Part of a small language model's weights: a variant of Adam for these matrices.
Each number is 200 + 30 x the weight over its row's rms, rounded and kept within 0 to 999. Layers, rows and columns count from 0. The size before them is the row's rms in percent of the matrix's.

# down: layer 4 MLP down (transposed), 512x128, rms 0.183, rows 35-61, columns 0-127
# up: layer 4 MLP up, 512x128, rms 0.188, rows 36-62, columns 0-127
down35,116,210,173,200,226,179,231,270,194,224,257,228,237,202,216,208,223,189,227,220,148,196,262,200,148,141,226,219,206,208,186,216,202,166,198,187,170,212,205,207,223,167,193,213,200,232,217,162,145,206,200,158,166,256,197,215,231,206,222,213,238,230,142,232,204,218,173,166,232,149,179,160,200,162,182,211,211,191,193,203,180,177,219,208,194,211,163,228,193,151,232,244,213,155,204,95,158,190,173,178,220,188,175,217,208,171,250,201,196,215,192,236,181,217,193,219,274,244,210,194,197,216,171,280,178,178,211,221,227
up36,111,199,222,154,216,152,199,170,194,190,208,192,165,173,174,139,222,264,189,159,191,222,245,165,183,211,226,243,154,157,174,167,172,202,188,213,243,229,217,165,252,191,236,240,201,189,251,185,195,199,219,214,179,205,239,205,168,205,195,232,208,201,194,164,159,210,213,151,165,174,210,193,210,174,214,205,206,210,212,228,219,221,230,199,287,157,171,219,167,214,219,256,188,183,212,218,169,225,178,230,188,171,250,226,225,188,200,236,172,245,203,177,175,219,230,144,203,175,135,169,203,216,161,202,178,118,133,215,204
down36,106,204,182,220,158,220,204,262,185,204,241,163,224,231,192,216,215,251,155,174,218,229,241,216,198,186,211,172,155,205,155,200,206,217,236,163,223,161,234,122,206,129,146,209,197,165,250,212,253,166,246,210,178,230,254,220,204,191,225,220,185,213,176,237,218,236,158,189,191,200,217,182,237,162,167,204,210,194,187,189,163,163,246,217,210,168,196,188,181,201,148,219,185,170,189,179,196,234,189,207,190,203,232,191,195,175,132,196,197,176,186,189,205,183,185,265,232,192,168,188,168,206,208,277,197,263,249,238,207
up37,091,205,238,174,183,133,179,152,206,221,195,198,139,216,120,211,179,200,235,206,188,207,207,200,177,197,206,195,201,194,181,179,186,184,194,219,210,239,145,239,256,185,251,228,174,211,206,207,244,200,198,164,185,255,180,168,171,227,236,218,198,188,147,217,162,107,212,176,122,174,211,190,226,139,187,142,163,216,190,176,222,216,179,164,186,142,178,211,185,214,157,215,190,228,198,221,239,233,196,186,175,188,199,185,208,206,195,181,218,216,201,249,230,172,210,221,195,207,150,174,241,231,204,208,119,238,186,208,203
down37,097,238,159,192,230,195,227,188,215,187,233,243,239,237,233,196,163,200,204,199,222,248,190,213,185,193,164,188,213,190,169,232,208,166,268,198,191,186,177,212,197,193,173,184,190,153,233,203,218,232,214,154,160,184,209,191,184,193,181,176,212,203,205,259,191,180,85,229,251,192,185,188,170,205,186,197,211,200,176,208,196,179,191,148,195,189,211,202,195,208,189,160,260,165,156,153,209,197,234,229,190,220,188,246,227,248,166,161,203,207,134,203,214,198,177,160,200,185,238,234,188,220,198,320,223,243,196,164,206
up38,112,222,211,233,242,195,220,201,210,193,142,208,249,227,182,154,228,233,186,169,230,212,204,173,194,248,224,210,233,216,212,220,201,110,228,180,249,235,242,240,301,201,192,192,214,260,164,145,206,142,207,230,244,157,162,213,153,229,184,212,198,255,168,232,227,162,193,156,183,211,180,201,241,205,279,200,177,229,198,183,216,174,177,175,222,199,224,197,212,201,218,194,173,223,231,195,217,236,237,164,205,231,207,178,222,257,221,214,185,229,228,225,192,231,211,179,213,207,201,201,230,197,211,194,188,188,195,148,218
down38,099,145,212,248,202,211,199,268,200,167,181,227,157,188,184,219,237,172,185,184,267,194,181,216,181,208,230,199,250,236,249,251,222,254,160,205,188,197,171,223,240,173,192,185,165,227,230,155,218,239,191,181,237,224,242,253,189,150,210,146,235,238,199,241,213,162,193,267,231,203,216,182,241,186,158,189,167,236,162,202,254,181,191,175,129,159,192,197,195,215,194,258,197,178,213,218,193,192,183,217,211,206,199,156,178,231,183,175,191,168,177,212,201,260,182,207,187,173,190,187,181,238,195,195,175,203,264,209,201
up39,103,166,245,225,188,149,207,185,213,184,121,137,180,175,199,234,217,177,167,175,186,214,200,175,151,237,225,178,206,214,178,190,193,196,217,227,248,148,163,167,191,230,237,187,294,217,169,185,184,225,231,220,198,176,217,219,224,174,195,215,149,178,174,172,190,200,197,188,162,208,270,162,207,269,221,203,203,184,147,156,213,192,200,193,243,175,187,224,230,232,259,186,160,199,194,208,221,229,244,217,196,191,185,234,220,171,201,148,231,200,222,257,168,247,223,219,215,179,214,194,208,241,171,187,220,174,182,223,256
down39,103,134,171,206,165,140,236,199,215,169,226,174,247,189,268,234,239,175,201,238,211,251,211,172,210,252,189,247,201,238,159,180,222,236,260,181,188,206,202,141,216,200,229,206,161,197,221,244,220,164,206,168,210,148,224,227,187,206,245,215,181,165,220,220,198,182,110,192,201,212,196,187,241,199,171,243,169,251,200,173,224,243,186,152,202,213,162,163,200,227,151,151,274,194,227,204,197,208,218,169,212,199,227,201,214,221,199,185,191,209,238,206,180,187,193,198,190,188,263,209,216,231,202,207,179,225,232,199,230
up40,084,159,208,185,159,169,196,207,226,167,188,228,185,185,205,261,159,187,186,178,158,192,202,202,189,231,266,219,196,209,211,203,211,164,196,253,241,221,216,243,180,151,217,197,255,251,239,104,195,199,216,205,225,158,106,228,201,199,203,199,212,187,202,266,155,136,190,176,226,212,135,215,209,198,203,172,245,214,202,190,225,194,192,169,191,206,219,184,221,222,247,213,199,147,247,216,199,189,176,180,222,233,207,192,220,176,201,213,221,221,196,169,193,199,212,190,274,180,235,227,218,258,196,203,218,186,163,151,199
down40,092,199,172,248,176,185,201,211,205,217,198,273,191,231,219,219,206,184,215,196,189,206,180,203,224,236,217,247,268,236,176,258,170,206,235,167,205,224,157,188,208,232,233,194,215,239,192,214,200,230,170,235,265,175,186,201,212,180,145,161,198,183,240,227,204,258,117,231,186,200,226,171,264,220,175,158,207,227,194,223,231,197,198,177,181,245,154,193,172,218,228,211,253,201,243,217,194,166,265,186,227,213,227,198,226,152,165,252,196,206,185,184,186,216,213,247,244,207,202,193,198,207,237,233,269,207,178,166,195
up41,098,210,227,185,254,170,199,216,230,208,128,185,188,147,204,214,186,200,202,215,171,221,160,227,208,209,182,213,228,199,211,196,233,183,260,190,205,182,206,218,204,193,250,235,188,246,136,204,257,206,244,232,223,152,173,159,244,230,197,168,162,249,186,163,211,170,205,241,187,178,206,273,190,184,197,147,156,204,208,165,222,177,182,168,176,197,275,210,246,229,147,226,182,206,229,220,179,190,204,225,238,201,135,208,138,198,177,226,191,162,196,188,191,177,238,163,170,181,228,218,231,214,206,175,216,228,196,212,141
down41,104,161,156,163,225,178,176,181,229,197,179,165,158,218,192,208,238,131,221,160,228,180,195,271,191,199,150,233,166,228,229,178,240,240,164,218,203,183,210,192,269,194,201,219,213,190,174,185,186,180,184,261,175,196,165,177,201,203,233,173,248,195,222,194,136,171,140,191,215,182,203,187,166,199,216,205,178,199,238,221,186,232,194,244,212,193,214,155,182,184,248,219,225,205,197,276,212,181,214,170,192,229,198,234,241,209,182,218,227,224,249,181,243,226,219,201,192,199,210,230,223,240,182,221,241,234,293,240,184
up42,109,195,207,209,186,201,101,189,173,207,196,205,249,225,230,200,188,196,194,250,186,188,201,191,244,189,200,203,178,194,225,191,213,195,157,211,195,153,214,235,205,180,222,241,205,178,235,201,215,219,233,133,218,177,212,145,228,211,212,182,156,173,104,220,206,180,211,193,238,228,190,229,211,165,210,204,188,145,177,160,190,239,197,162,242,169,235,188,182,166,195,203,183,184,222,142,167,217,215,173,168,126,219,272,219,213,174,233,180,173,203,236,176,220,183,219,251,193,161,214,125,266,213,212,217,196,187,183,206
down42,104,188,186,211,188,189,215,142,180,188,194,233,201,206,159,144,244,164,186,165,199,229,205,248,169,174,140,183,219,211,233,162,194,207,211,218,239,180,189,218,154,265,238,220,179,241,192,138,160,203,163,228,174,220,237,210,182,161,160,206,214,162,181,160,202,202,140,170,242,168,180,213,155,210,173,172,221,210,177,182,212,227,203,279,210,211,270,164,215,190,227,202,197,199,173,156,221,252,251,181,238,220,166,156,191,166,204,191,214,248,174,201,185,183,243,189,165,178,207,202,221,220,207,217,175,168,246,220,154
up43,093,194,226,200,205,206,193,229,184,145,220,201,157,220,145,197,200,226,197,225,173,174,175,145,209,173,164,236,168,220,226,239,247,156,182,220,208,255,203,203,211,162,209,230,194,208,214,248,236,197,250,212,169,145,168,164,271,219,206,172,214,231,208,207,212,174,215,196,215,202,206,232,198,164,252,186,161,189,212,234,193,234,249,157,231,185,207,195,185,205,181,212,171,168,198,226,262,236,207,282,168,228,217,259,160,203,205,199,204,236,181,223,229,198,228,220,218,179,206,174,207,166,172,205,217,243,99,229,227
down43,104,211,246,212,192,170,191,221,184,207,216,164,215,220,207,175,208,198,225,196,230,176,200,165,214,208,179,177,245,188,216,230,223,163,248,230,202,197,145,180,234,234,217,162,224,79,192,227,230,207,189,196,160,181,191,216,190,185,183,189,183,137,188,223,186,248,191,152,152,162,206,199,239,227,194,218,190,196,233,231,152,181,165,181,221,198,219,251,207,193,188,179,183,190,213,135,209,248,204,181,241,221,209,236,232,179,187,228,192,128,225,205,240,260,255,224,207,167,209,185,187,139,178,192,191,239,184,200,270
up44,095,187,211,213,186,181,144,188,202,200,187,222,221,167,191,190,180,173,193,215,204,241,263,211,198,262,158,204,166,178,196,225,182,201,207,178,205,259,178,197,173,232,215,214,262,189,191,140,188,149,272,158,182,188,139,214,219,211,200,187,234,202,207,197,207,157,174,191,192,203,256,250,164,262,212,228,208,206,181,203,214,281,233,172,189,167,234,201,218,241,171,223,183,164,188,207,191,222,179,248,148,212,210,200,168,207,137,212,154,174,182,177,194,249,258,205,184,192,189,248,160,238,197,223,243,183,161,193,225
down44,101,221,232,195,102,216,232,236,231,193,180,187,249,183,221,178,172,219,202,174,185,224,203,225,223,174,199,187,196,179,209,212,254,195,210,213,211,181,193,254,236,231,227,189,211,65,225,189,173,205,202,217,146,224,229,209,252,146,176,195,213,155,230,198,195,190,217,164,144,232,205,202,220,202,217,263,195,192,205,231,165,154,200,210,177,215,215,161,175,222,220,249,225,205,200,131,208,242,210,228,172,179,217,204,201,231,212,187,226,166,201,186,259,179,184,238,172,157,213,215,217,190,227,165,201,204,167,179,215
up45,106,216,249,212,218,171,190,194,226,223,196,248,231,237,211,168,228,183,202,174,178,191,226,205,206,236,227,191,191,193,193,218,186,170,175,227,208,161,215,202,216,213,222,179,216,226,245,205,209,227,252,172,177,212,205,202,249,217,222,248,232,198,198,205,176,220,246,192,219,168,176,246,282,210,275,206,184,221,195,156,192,204,199,182,208,158,201,263,184,147,185,251,198,188,168,203,212,172,204,248,206,232,273,195,181,226,192,265,186,228,159,240,197,132,238,108,184,206,201,188,173,178,209,157,224,167,170,162,236
down45,114,221,186,214,166,221,199,183,184,229,190,217,222,174,159,179,216,164,245,156,271,188,137,193,234,283,213,173,177,190,170,251,191,180,169,174,190,152,200,106,178,254,191,194,237,187,237,199,202,187,175,201,199,190,203,226,160,204,214,199,236,191,258,169,199,228,237,240,225,266,201,220,195,206,214,234,212,224,215,186,176,231,198,240,176,191,183,203,217,161,163,199,215,194,191,180,233,198,186,197,193,241,231,202,198,163,211,215,253,194,204,213,244,184,134,243,208,214,202,223,126,159,231,139,191,181,217,191,226
up46,095,261,217,201,187,188,199,235,237,155,170,229,216,218,208,203,166,231,259,145,170,164,248,205,206,240,237,211,231,219,204,241,115,170,185,229,184,191,208,256,233,214,199,204,249,217,188,158,187,226,200,203,196,177,157,252,192,153,235,175,216,192,216,215,185,123,197,167,205,227,188,182,216,214,210,184,216,199,184,182,192,200,161,177,178,202,226,195,253,174,257,258,189,233,233,226,201,230,222,179,184,212,172,166,215,243,226,169,206,232,178,138,149,228,242,176,234,212,205,175,210,246,181,207,176,139,175,206,208
down46,098,219,180,242,179,194,181,252,198,205,208,230,184,244,193,211,205,194,194,192,206,153,189,218,191,208,187,221,219,235,192,245,199,174,251,177,288,176,148,217,206,215,164,209,221,158,175,233,135,217,176,223,218,211,219,230,214,206,210,201,230,211,226,194,222,258,102,201,201,246,237,172,248,153,212,147,223,177,191,230,270,212,205,206,156,243,171,210,171,235,237,217,214,181,260,214,192,197,228,175,245,217,234,226,162,184,178,216,207,193,189,206,205,163,228,268,224,191,233,213,220,192,223,243,232,194,238,197,221
up47,104,201,251,200,247,183,184,215,224,162,182,203,262,142,210,127,251,171,243,219,190,211,202,221,238,221,206,280,264,188,207,208,191,186,207,208,220,226,250,193,232,197,196,189,217,227,216,183,221,161,238,166,188,207,213,184,212,310,188,221,211,209,210,216,201,182,208,169,158,213,216,213,157,154,197,216,182,235,197,234,161,172,191,214,242,205,206,183,154,184,226,236,174,257,176,230,189,229,178,205,144,247,198,224,234,200,187,154,175,166,180,190,196,224,209,174,189,180,151,157,213,183,151,177,192,238,187,174,189
down47,107,190,217,164,224,198,233,220,229,191,197,184,222,220,182,195,204,204,188,230,182,175,190,235,266,223,222,194,209,197,183,186,209,213,185,175,223,212,220,180,201,251,164,163,185,201,213,188,172,178,111,273,192,229,236,205,210,188,177,229,189,236,204,207,201,208,157,172,215,225,268,249,245,183,148,198,176,221,203,155,239,212,198,218,278,192,209,259,211,149,179,203,183,238,199,210,189,219,263,203,199,178,183,163,237,210,169,167,203,293,224,208,211,168,179,188,189,265,199,252,206,153,224,222,143,230,195,192,188
up48,098,174,232,257,228,175,179,162,215,135,183,146,180,184,144,157,226,211,204,226,186,228,177,177,172,213,232,201,166,236,225,170,195,247,258,220,242,207,203,193,214,217,233,228,268,253,232,234,187,257,254,204,243,199,158,202,234,243,173,257,187,178,208,221,207,182,218,204,190,213,203,191,193,238,248,184,165,180,131,171,226,172,188,210,184,183,168,231,248,233,191,178,143,220,163,213,238,202,243,209,202,213,231,250,199,196,216,155,217,236,217,198,186,186,223,200,192,145,212,153,205,188,188,203,171,215,198,206,236
down48,102,166,185,192,224,234,197,212,205,175,247,150,185,179,226,222,193,213,205,260,174,190,199,215,212,217,221,200,168,261,210,135,264,217,272,150,138,176,212,226,217,230,166,231,252,220,203,233,177,179,193,201,208,222,247,172,228,198,185,201,210,197,240,193,192,172,156,191,248,241,253,204,186,149,193,179,211,231,208,197,182,204,179,244,187,233,167,211,187,180,198,191,227,187,193,231,206,197,223,187,219,244,185,210,201,195,173,162,202,249,194,206,233,207,188,221,151,200,252,198,201,232,201,246,215,209,302,266,252
up49,048,240,279,225,175,182,155,212,203,162,150,211,225,209,196,174,236,187,239,237,214,204,219,183,171,228,205,199,245,198,226,226,147,139,215,202,239,177,248,260,222,210,194,202,208,245,175,205,253,137,233,192,246,171,190,170,199,262,198,222,194,183,122,214,234,157,211,189,212,208,213,216,216,234,222,208,187,186,169,171,211,231,188,182,200,202,221,159,244,187,213,256,140,203,183,197,217,207,223,226,126,196,204,226,234,223,197,184,182,209,171,204,197,141,190,181,209,196,204,204,191,193,218,124,247,194,159,184,182
down49,041,202,154,239,157,219,203,235,218,171,188,241,268,207,220,241,181,257,210,160,187,214,196,208,209,184,211,201,224,163,146,237,193,240,165,179,173,184,178,209,188,223,196,202,157,195,155,202,250,184,225,186,215,185,205,195,191,144,203,227,198,224,248,192,213,148,194,198,168,208,216,211,208,201,231,217,201,190,234,174,182,206,183,221,160,171,161,184,153,216,277,188,261,181,150,200,163,185,210,215,239,223,276,152,205,266,139,225,149,194,193,167,185,237,233,181,228,213,143,200,219,244,172,216,239,203,198,215,225
up50,107,205,208,238,228,169,180,193,238,163,143,178,213,177,188,173,193,166,231,180,199,211,172,251,232,249,214,203,244,158,182,206,196,221,241,202,222,169,190,218,220,187,157,179,221,197,207,157,203,198,278,174,238,210,227,210,170,217,194,229,184,220,221,222,165,151,239,143,192,188,159,209,220,167,196,212,228,205,202,205,200,223,156,163,232,121,200,169,162,151,221,243,178,167,190,224,167,181,252,216,180,209,232,151,199,203,160,231,122,223,143,187,139,211,229,160,189,164,213,210,198,177,241,171,198,211,186,151,199
down50,107,182,182,210,197,212,264,240,220,218,238,201,216,252,199,213,239,163,200,215,182,194,193,220,237,262,227,197,202,241,174,223,187,219,169,127,205,187,235,184,206,212,203,193,165,201,197,192,196,183,193,239,134,210,168,188,194,94,214,227,205,233,181,212,207,216,152,216,198,228,215,238,212,230,159,190,181,223,236,197,212,202,192,141,202,154,151,193,223,158,241,255,241,232,193,216,196,181,228,192,178,187,213,236,214,222,164,158,166,252,243,191,178,236,184,211,204,261,209,204,181,129,201,163,143,197,237,212,221
up51,099,216,204,177,224,190,204,166,226,145,174,162,173,220,198,196,232,190,214,180,231,241,166,170,194,232,235,184,219,181,235,185,178,251,255,261,219,230,214,178,206,278,209,199,209,249,193,201,212,235,192,201,241,166,192,153,238,192,193,228,144,218,206,230,192,170,244,214,176,214,173,203,242,198,213,142,177,201,190,202,217,203,165,239,240,124,205,218,256,277,212,182,177,175,197,206,272,193,233,265,212,220,211,251,178,179,207,200,175,225,181,184,181,213,246,208,208,199,232,168,236,198,219,192,164,171,199,198,144
down51,097,150,169,207,224,236,212,198,241,186,220,187,217,201,171,248,197,186,201,207,197,210,191,220,179,228,183,236,160,242,184,172,260,249,245,163,197,179,205,235,196,192,180,222,214,222,200,219,145,123,182,232,150,251,173,213,234,214,184,178,205,187,216,249,180,172,135,194,242,192,237,168,202,157,223,177,196,209,166,213,169,186,138,262,184,206,191,184,198,142,203,241,244,190,194,209,200,205,181,193,249,191,185,219,171,200,191,146,197,232,207,231,202,193,217,240,149,189,260,194,233,195,186,273,184,199,277,198,191
up52,113,198,221,192,187,171,159,179,201,214,166,188,235,140,201,208,224,210,236,244,200,198,196,220,198,197,199,197,194,237,174,226,216,207,195,206,257,208,167,207,232,208,172,193,208,195,201,218,272,180,205,178,191,229,218,215,274,205,256,234,231,135,196,211,242,194,183,225,182,178,252,255,187,192,207,180,181,288,181,169,257,188,180,107,215,176,234,156,175,184,241,198,142,210,210,206,143,253,195,223,191,187,198,257,184,200,221,209,219,159,172,163,133,212,150,203,228,221,199,187,226,192,200,197,183,236,186,190,187
down52,109,207,173,159,222,199,224,201,234,184,231,165,201,212,194,184,186,227,175,200,268,200,190,262,207,168,178,206,186,233,161,173,210,193,192,139,210,193,195,247,215,170,228,166,233,219,211,221,208,166,210,206,177,172,200,238,191,211,197,216,251,212,173,224,222,193,188,202,170,215,196,229,162,183,258,217,199,255,202,209,236,164,149,159,283,204,267,222,204,181,164,185,178,211,213,261,159,150,188,245,199,178,222,232,231,165,189,231,199,183,256,195,197,204,206,196,213,118,186,202,214,221,257,228,188,255,273,170,209
up53,097,180,199,207,203,149,136,177,209,166,163,256,186,151,190,144,223,194,208,164,218,192,207,180,189,164,205,202,221,195,209,174,193,217,176,177,234,210,237,287,200,185,237,172,209,195,168,167,250,177,193,176,220,199,163,172,216,246,178,252,236,220,149,245,199,188,217,217,276,211,225,265,192,215,232,157,214,209,138,228,192,210,168,200,226,199,177,217,212,175,198,235,188,252,229,242,179,241,221,202,145,251,174,170,222,241,198,194,209,181,209,215,172,174,259,207,245,192,149,192,181,191,158,173,194,223,218,184,208
down53,097,153,200,194,198,210,196,216,233,188,208,243,155,235,216,208,216,247,198,173,195,199,197,258,202,210,152,217,206,203,192,209,197,158,210,174,192,254,210,169,212,209,173,194,192,258,167,200,184,204,208,214,161,278,228,231,199,155,181,162,183,190,152,197,183,209,157,230,135,189,210,243,170,219,163,200,178,146,117,184,151,198,235,236,238,249,196,177,216,140,185,196,259,192,149,167,182,250,252,228,203,214,196,179,222,175,202,247,214,180,174,194,200,206,243,203,154,169,179,189,176,185,201,235,202,218,232,242,147
up54,100,184,254,221,260,211,130,123,226,197,161,167,227,200,189,192,245,143,171,220,223,185,201,208,243,254,207,163,192,182,205,239,204,196,152,162,233,186,230,197,227,156,181,187,208,213,141,185,209,221,242,193,212,198,156,208,186,212,225,261,200,149,175,198,195,208,209,231,260,196,216,191,191,237,222,156,222,192,152,183,177,203,160,217,197,212,236,207,222,193,177,154,192,220,242,150,173,234,210,169,169,236,235,199,167,207,238,219,219,227,220,248,232,181,251,153,247,203,201,176,192,226,199,150,198,211,187,218,241
down54,104,190,216,180,208,205,211,168,218,188,251,220,168,160,184,228,257,209,185,200,211,233,225,294,214,190,130,174,217,234,180,212,218,163,235,187,221,229,198,161,188,191,180,186,217,265,187,209,160,197,216,253,228,212,238,209,257,157,208,131,224,218,244,222,183,245,153,219,192,185,178,162,145,200,201,195,188,144,181,242,198,221,241,166,178,204,200,180,219,180,182,233,238,220,180,163,184,234,212,182,184,202,208,206,220,234,162,257,187,245,165,215,219,188,221,203,152,199,201,203,196,168,173,257,189,187,256,244,170
up55,109,241,235,176,201,216,156,246,196,127,226,193,210,165,155,156,211,184,214,219,221,205,213,208,228,251,219,236,186,224,191,219,198,218,257,203,194,171,199,195,259,189,167,216,195,197,219,222,227,202,227,158,214,196,217,233,187,208,164,156,185,222,180,221,204,213,303,249,206,181,201,217,185,235,191,158,234,239,150,179,218,241,209,193,193,128,231,256,216,199,171,226,193,166,182,175,173,194,197,196,174,182,184,258,192,201,237,166,138,177,183,195,194,184,175,201,225,224,215,166,210,166,187,160,181,248,164,126,168
down55,106,207,238,172,203,231,171,227,186,191,228,232,189,235,231,227,176,233,227,237,159,187,178,261,196,195,145,187,190,214,164,184,209,187,225,208,159,172,235,210,197,191,183,196,219,157,172,244,158,202,166,186,148,199,228,205,168,173,214,144,176,272,168,176,173,224,150,180,188,231,222,213,178,146,208,224,251,274,169,190,234,185,212,198,216,173,214,218,221,254,221,173,239,174,251,149,244,163,243,199,209,260,204,187,215,211,268,227,227,195,192,193,193,223,211,235,219,244,182,164,213,182,191,232,171,182,244,168,185
up56,122,185,225,187,175,106,154,164,166,199,180,193,202,209,227,155,176,176,191,228,167,206,164,207,182,218,221,207,125,214,184,194,204,206,184,193,197,187,191,240,202,177,253,195,228,195,218,167,236,175,237,144,225,161,221,202,256,182,188,193,238,152,133,208,207,147,213,212,255,164,264,222,224,202,224,167,207,210,167,210,250,205,179,158,238,157,242,208,225,182,171,200,180,238,233,181,166,210,213,179,184,173,161,211,211,220,139,215,176,197,236,226,183,233,189,210,239,187,151,219,153,260,182,194,232,190,218,192,179
down56,112,202,186,211,199,235,180,218,169,181,181,205,210,187,220,167,200,182,204,155,230,240,250,208,198,209,172,166,201,219,232,174,220,200,232,196,220,253,171,244,163,251,211,215,200,245,178,208,246,171,140,200,176,199,213,181,219,212,137,210,208,184,178,167,218,195,160,161,213,169,220,207,177,239,146,161,215,250,154,169,189,228,207,246,248,204,284,180,233,142,176,178,206,221,120,195,207,237,237,186,201,227,165,174,162,163,237,223,213,159,191,176,180,213,252,179,151,174,211,165,239,172,222,215,231,224,182,207,167
up57,123,246,228,271,219,193,212,228,200,219,186,211,207,254,145,173,192,178,245,231,218,208,183,206,205,232,205,244,206,220,131,182,200,173,229,226,188,199,200,200,194,202,158,179,183,220,255,211,207,160,250,189,235,174,220,189,215,275,225,183,158,200,199,200,142,170,220,207,206,204,204,271,212,170,188,189,166,218,148,190,244,201,228,212,188,193,253,254,259,225,239,233,191,222,215,170,225,200,186,205,164,223,193,251,213,185,171,191,204,226,149,187,238,227,171,219,170,165,183,191,188,247,223,224,157,242,133,160,219
down57,113,177,226,176,199,249,211,243,245,172,225,203,175,215,205,224,239,181,213,250,246,224,173,161,222,204,167,248,230,210,192,232,158,217,208,141,168,184,196,234,212,198,156,178,183,209,235,201,165,216,194,176,240,128,148,244,193,228,199,271,195,220,164,199,175,195,159,260,189,204,210,162,210,219,196,181,212,186,189,180,237,152,208,184,168,202,176,216,229,239,266,176,258,192,190,218,194,206,168,195,202,196,190,180,198,133,235,169,199,197,189,199,202,167,192,187,122,224,268,169,190,151,229,235,164,218,183,221,182
up58,105,181,211,204,165,194,225,198,148,255,203,159,225,225,158,226,263,214,194,247,184,213,217,199,220,200,204,203,172,193,174,204,154,198,149,211,260,206,180,179,219,206,176,159,203,206,251,204,217,237,218,204,269,176,166,215,195,189,228,162,229,221,196,191,193,219,200,229,192,238,237,187,247,230,255,198,260,236,164,154,255,194,211,145,237,156,169,156,209,176,201,186,161,172,156,183,266,265,244,179,165,166,208,228,158,204,207,245,233,201,214,197,250,205,186,222,167,178,186,184,224,242,202,221,185,192,202,169,216
down58,104,240,198,159,188,183,240,201,190,188,260,153,245,174,203,228,182,229,222,243,209,213,217,206,218,189,237,151,162,188,176,168,210,211,128,187,215,209,180,250,212,159,170,229,210,210,191,229,186,225,161,166,175,181,213,254,241,183,211,218,196,188,219,224,203,218,173,220,204,201,207,199,217,250,249,234,251,218,193,209,235,165,146,222,198,227,233,148,165,226,182,145,189,244,208,173,238,187,275,248,236,214,224,278,215,192,202,230,205,120,235,193,204,205,192,195,215,228,194,140,234,197,195,199,238,212,175,196,203
up59,098,173,188,203,183,225,206,168,204,190,204,170,211,168,191,224,181,212,182,184,237,163,245,215,181,206,187,241,223,217,203,176,180,231,190,238,223,155,189,218,172,238,211,242,198,248,236,167,276,220,226,180,235,183,252,197,227,208,180,188,221,194,216,232,196,166,253,200,227,197,225,208,243,209,205,215,196,208,215,182,179,243,249,194,201,170,276,231,241,131,244,210,192,160,225,169,177,256,162,219,149,177,211,195,173,223,166,209,177,137,230,193,189,250,180,263,228,133,133,202,197,203,190,157,191,179,197,169,162
down59,107,155,175,217,224,225,202,226,209,185,296,195,189,206,191,169,169,170,185,213,216,219,242,200,228,248,202,166,181,181,203,165,192,201,207,184,218,171,169,202,191,185,216,202,176,219,176,172,215,176,149,207,235,199,222,206,214,161,187,205,223,178,206,243,199,209,119,202,186,193,181,198,187,210,169,229,192,175,308,233,168,220,210,185,165,211,175,191,211,207,214,214,261,200,206,177,221,206,197,194,235,147,212,203,177,203,175,201,210,218,195,172,180,233,201,243,184,161,196,216,225,247,196,288,202,206,322,183,139
up60,096,148,201,222,207,170,198,182,199,225,157,220,170,198,146,176,186,180,188,144,204,254,215,159,183,206,228,179,163,233,223,234,189,229,189,180,214,199,185,204,239,244,208,238,242,195,246,210,246,211,193,198,214,216,126,221,201,187,193,243,220,222,149,201,169,178,334,149,221,176,201,200,199,200,210,215,133,178,160,157,175,239,206,150,240,157,206,193,243,189,173,226,197,184,186,230,254,217,178,201,201,200,201,215,200,198,219,148,200,194,214,269,206,169,179,222,208,202,170,164,205,214,215,198,219,232,188,223,213
down60,100,195,184,203,258,219,183,202,187,225,214,130,232,197,170,211,191,180,193,215,234,252,234,208,187,174,205,227,201,230,234,217,174,189,235,143,228,177,204,184,189,183,142,217,216,211,249,215,237,156,154,178,207,198,200,190,213,193,176,197,204,261,207,264,217,195,87,224,185,161,193,176,173,193,181,201,223,192,165,166,177,202,223,207,170,203,214,221,190,203,250,187,233,195,175,130,229,234,189,228,199,211,165,255,176,207,218,190,272,142,200,175,224,179,163,203,193,179,230,211,207,210,203,278,223,254,176,175,201
up61,103,214,201,192,178,156,240,234,196,179,215,211,207,144,179,181,151,185,174,198,205,180,251,202,214,237,281,234,173,186,177,201,249,230,181,226,216,188,230,189,179,202,162,237,197,196,183,200,289,205,217,146,191,167,220,246,181,251,187,211,236,210,197,203,208,193,219,243,219,182,257,227,156,233,225,220,207,222,191,238,227,228,203,181,207,204,183,223,195,195,250,240,172,154,180,190,168,204,155,193,170,247,181,189,227,188,162,179,165,140,168,258,203,163,163,269,219,215,227,266,218,201,197,227,213,240,188,173,189
down61,103,205,160,172,204,211,179,178,185,210,203,182,226,194,217,214,203,170,159,227,210,172,145,179,190,238,208,138,215,190,229,227,122,187,175,166,199,125,221,186,174,225,234,226,207,164,185,245,217,180,202,207,218,272,255,196,193,202,207,233,220,141,199,194,221,150,158,224,176,194,195,247,198,221,184,220,164,216,184,165,234,177,196,164,286,189,175,177,153,192,190,156,220,145,172,152,223,229,222,201,147,179,207,183,173,201,205,192,168,142,248,187,179,169,164,227,204,210,195,218,252,185,194,189,199,153,181,162,184
up62,092,201,228,211,281,177,147,193,226,187,194,231,219,206,223,175,251,211,235,210,214,184,238,225,201,197,159,239,196,170,156,192,179,226,190,185,205,228,242,263,183,213,169,170,256,221,210,217,206,211,217,148,203,176,163,209,180,243,198,207,262,232,160,213,173,214,183,201,215,232,201,205,154,234,221,215,222,250,153,207,178,222,258,194,244,207,227,140,195,215,229,251,206,153,242,264,201,195,222,224,164,191,180,215,198,192,197,202,162,185,186,122,246,199,232,155,219,188,179,189,206,197,193,218,171,188,141,158,239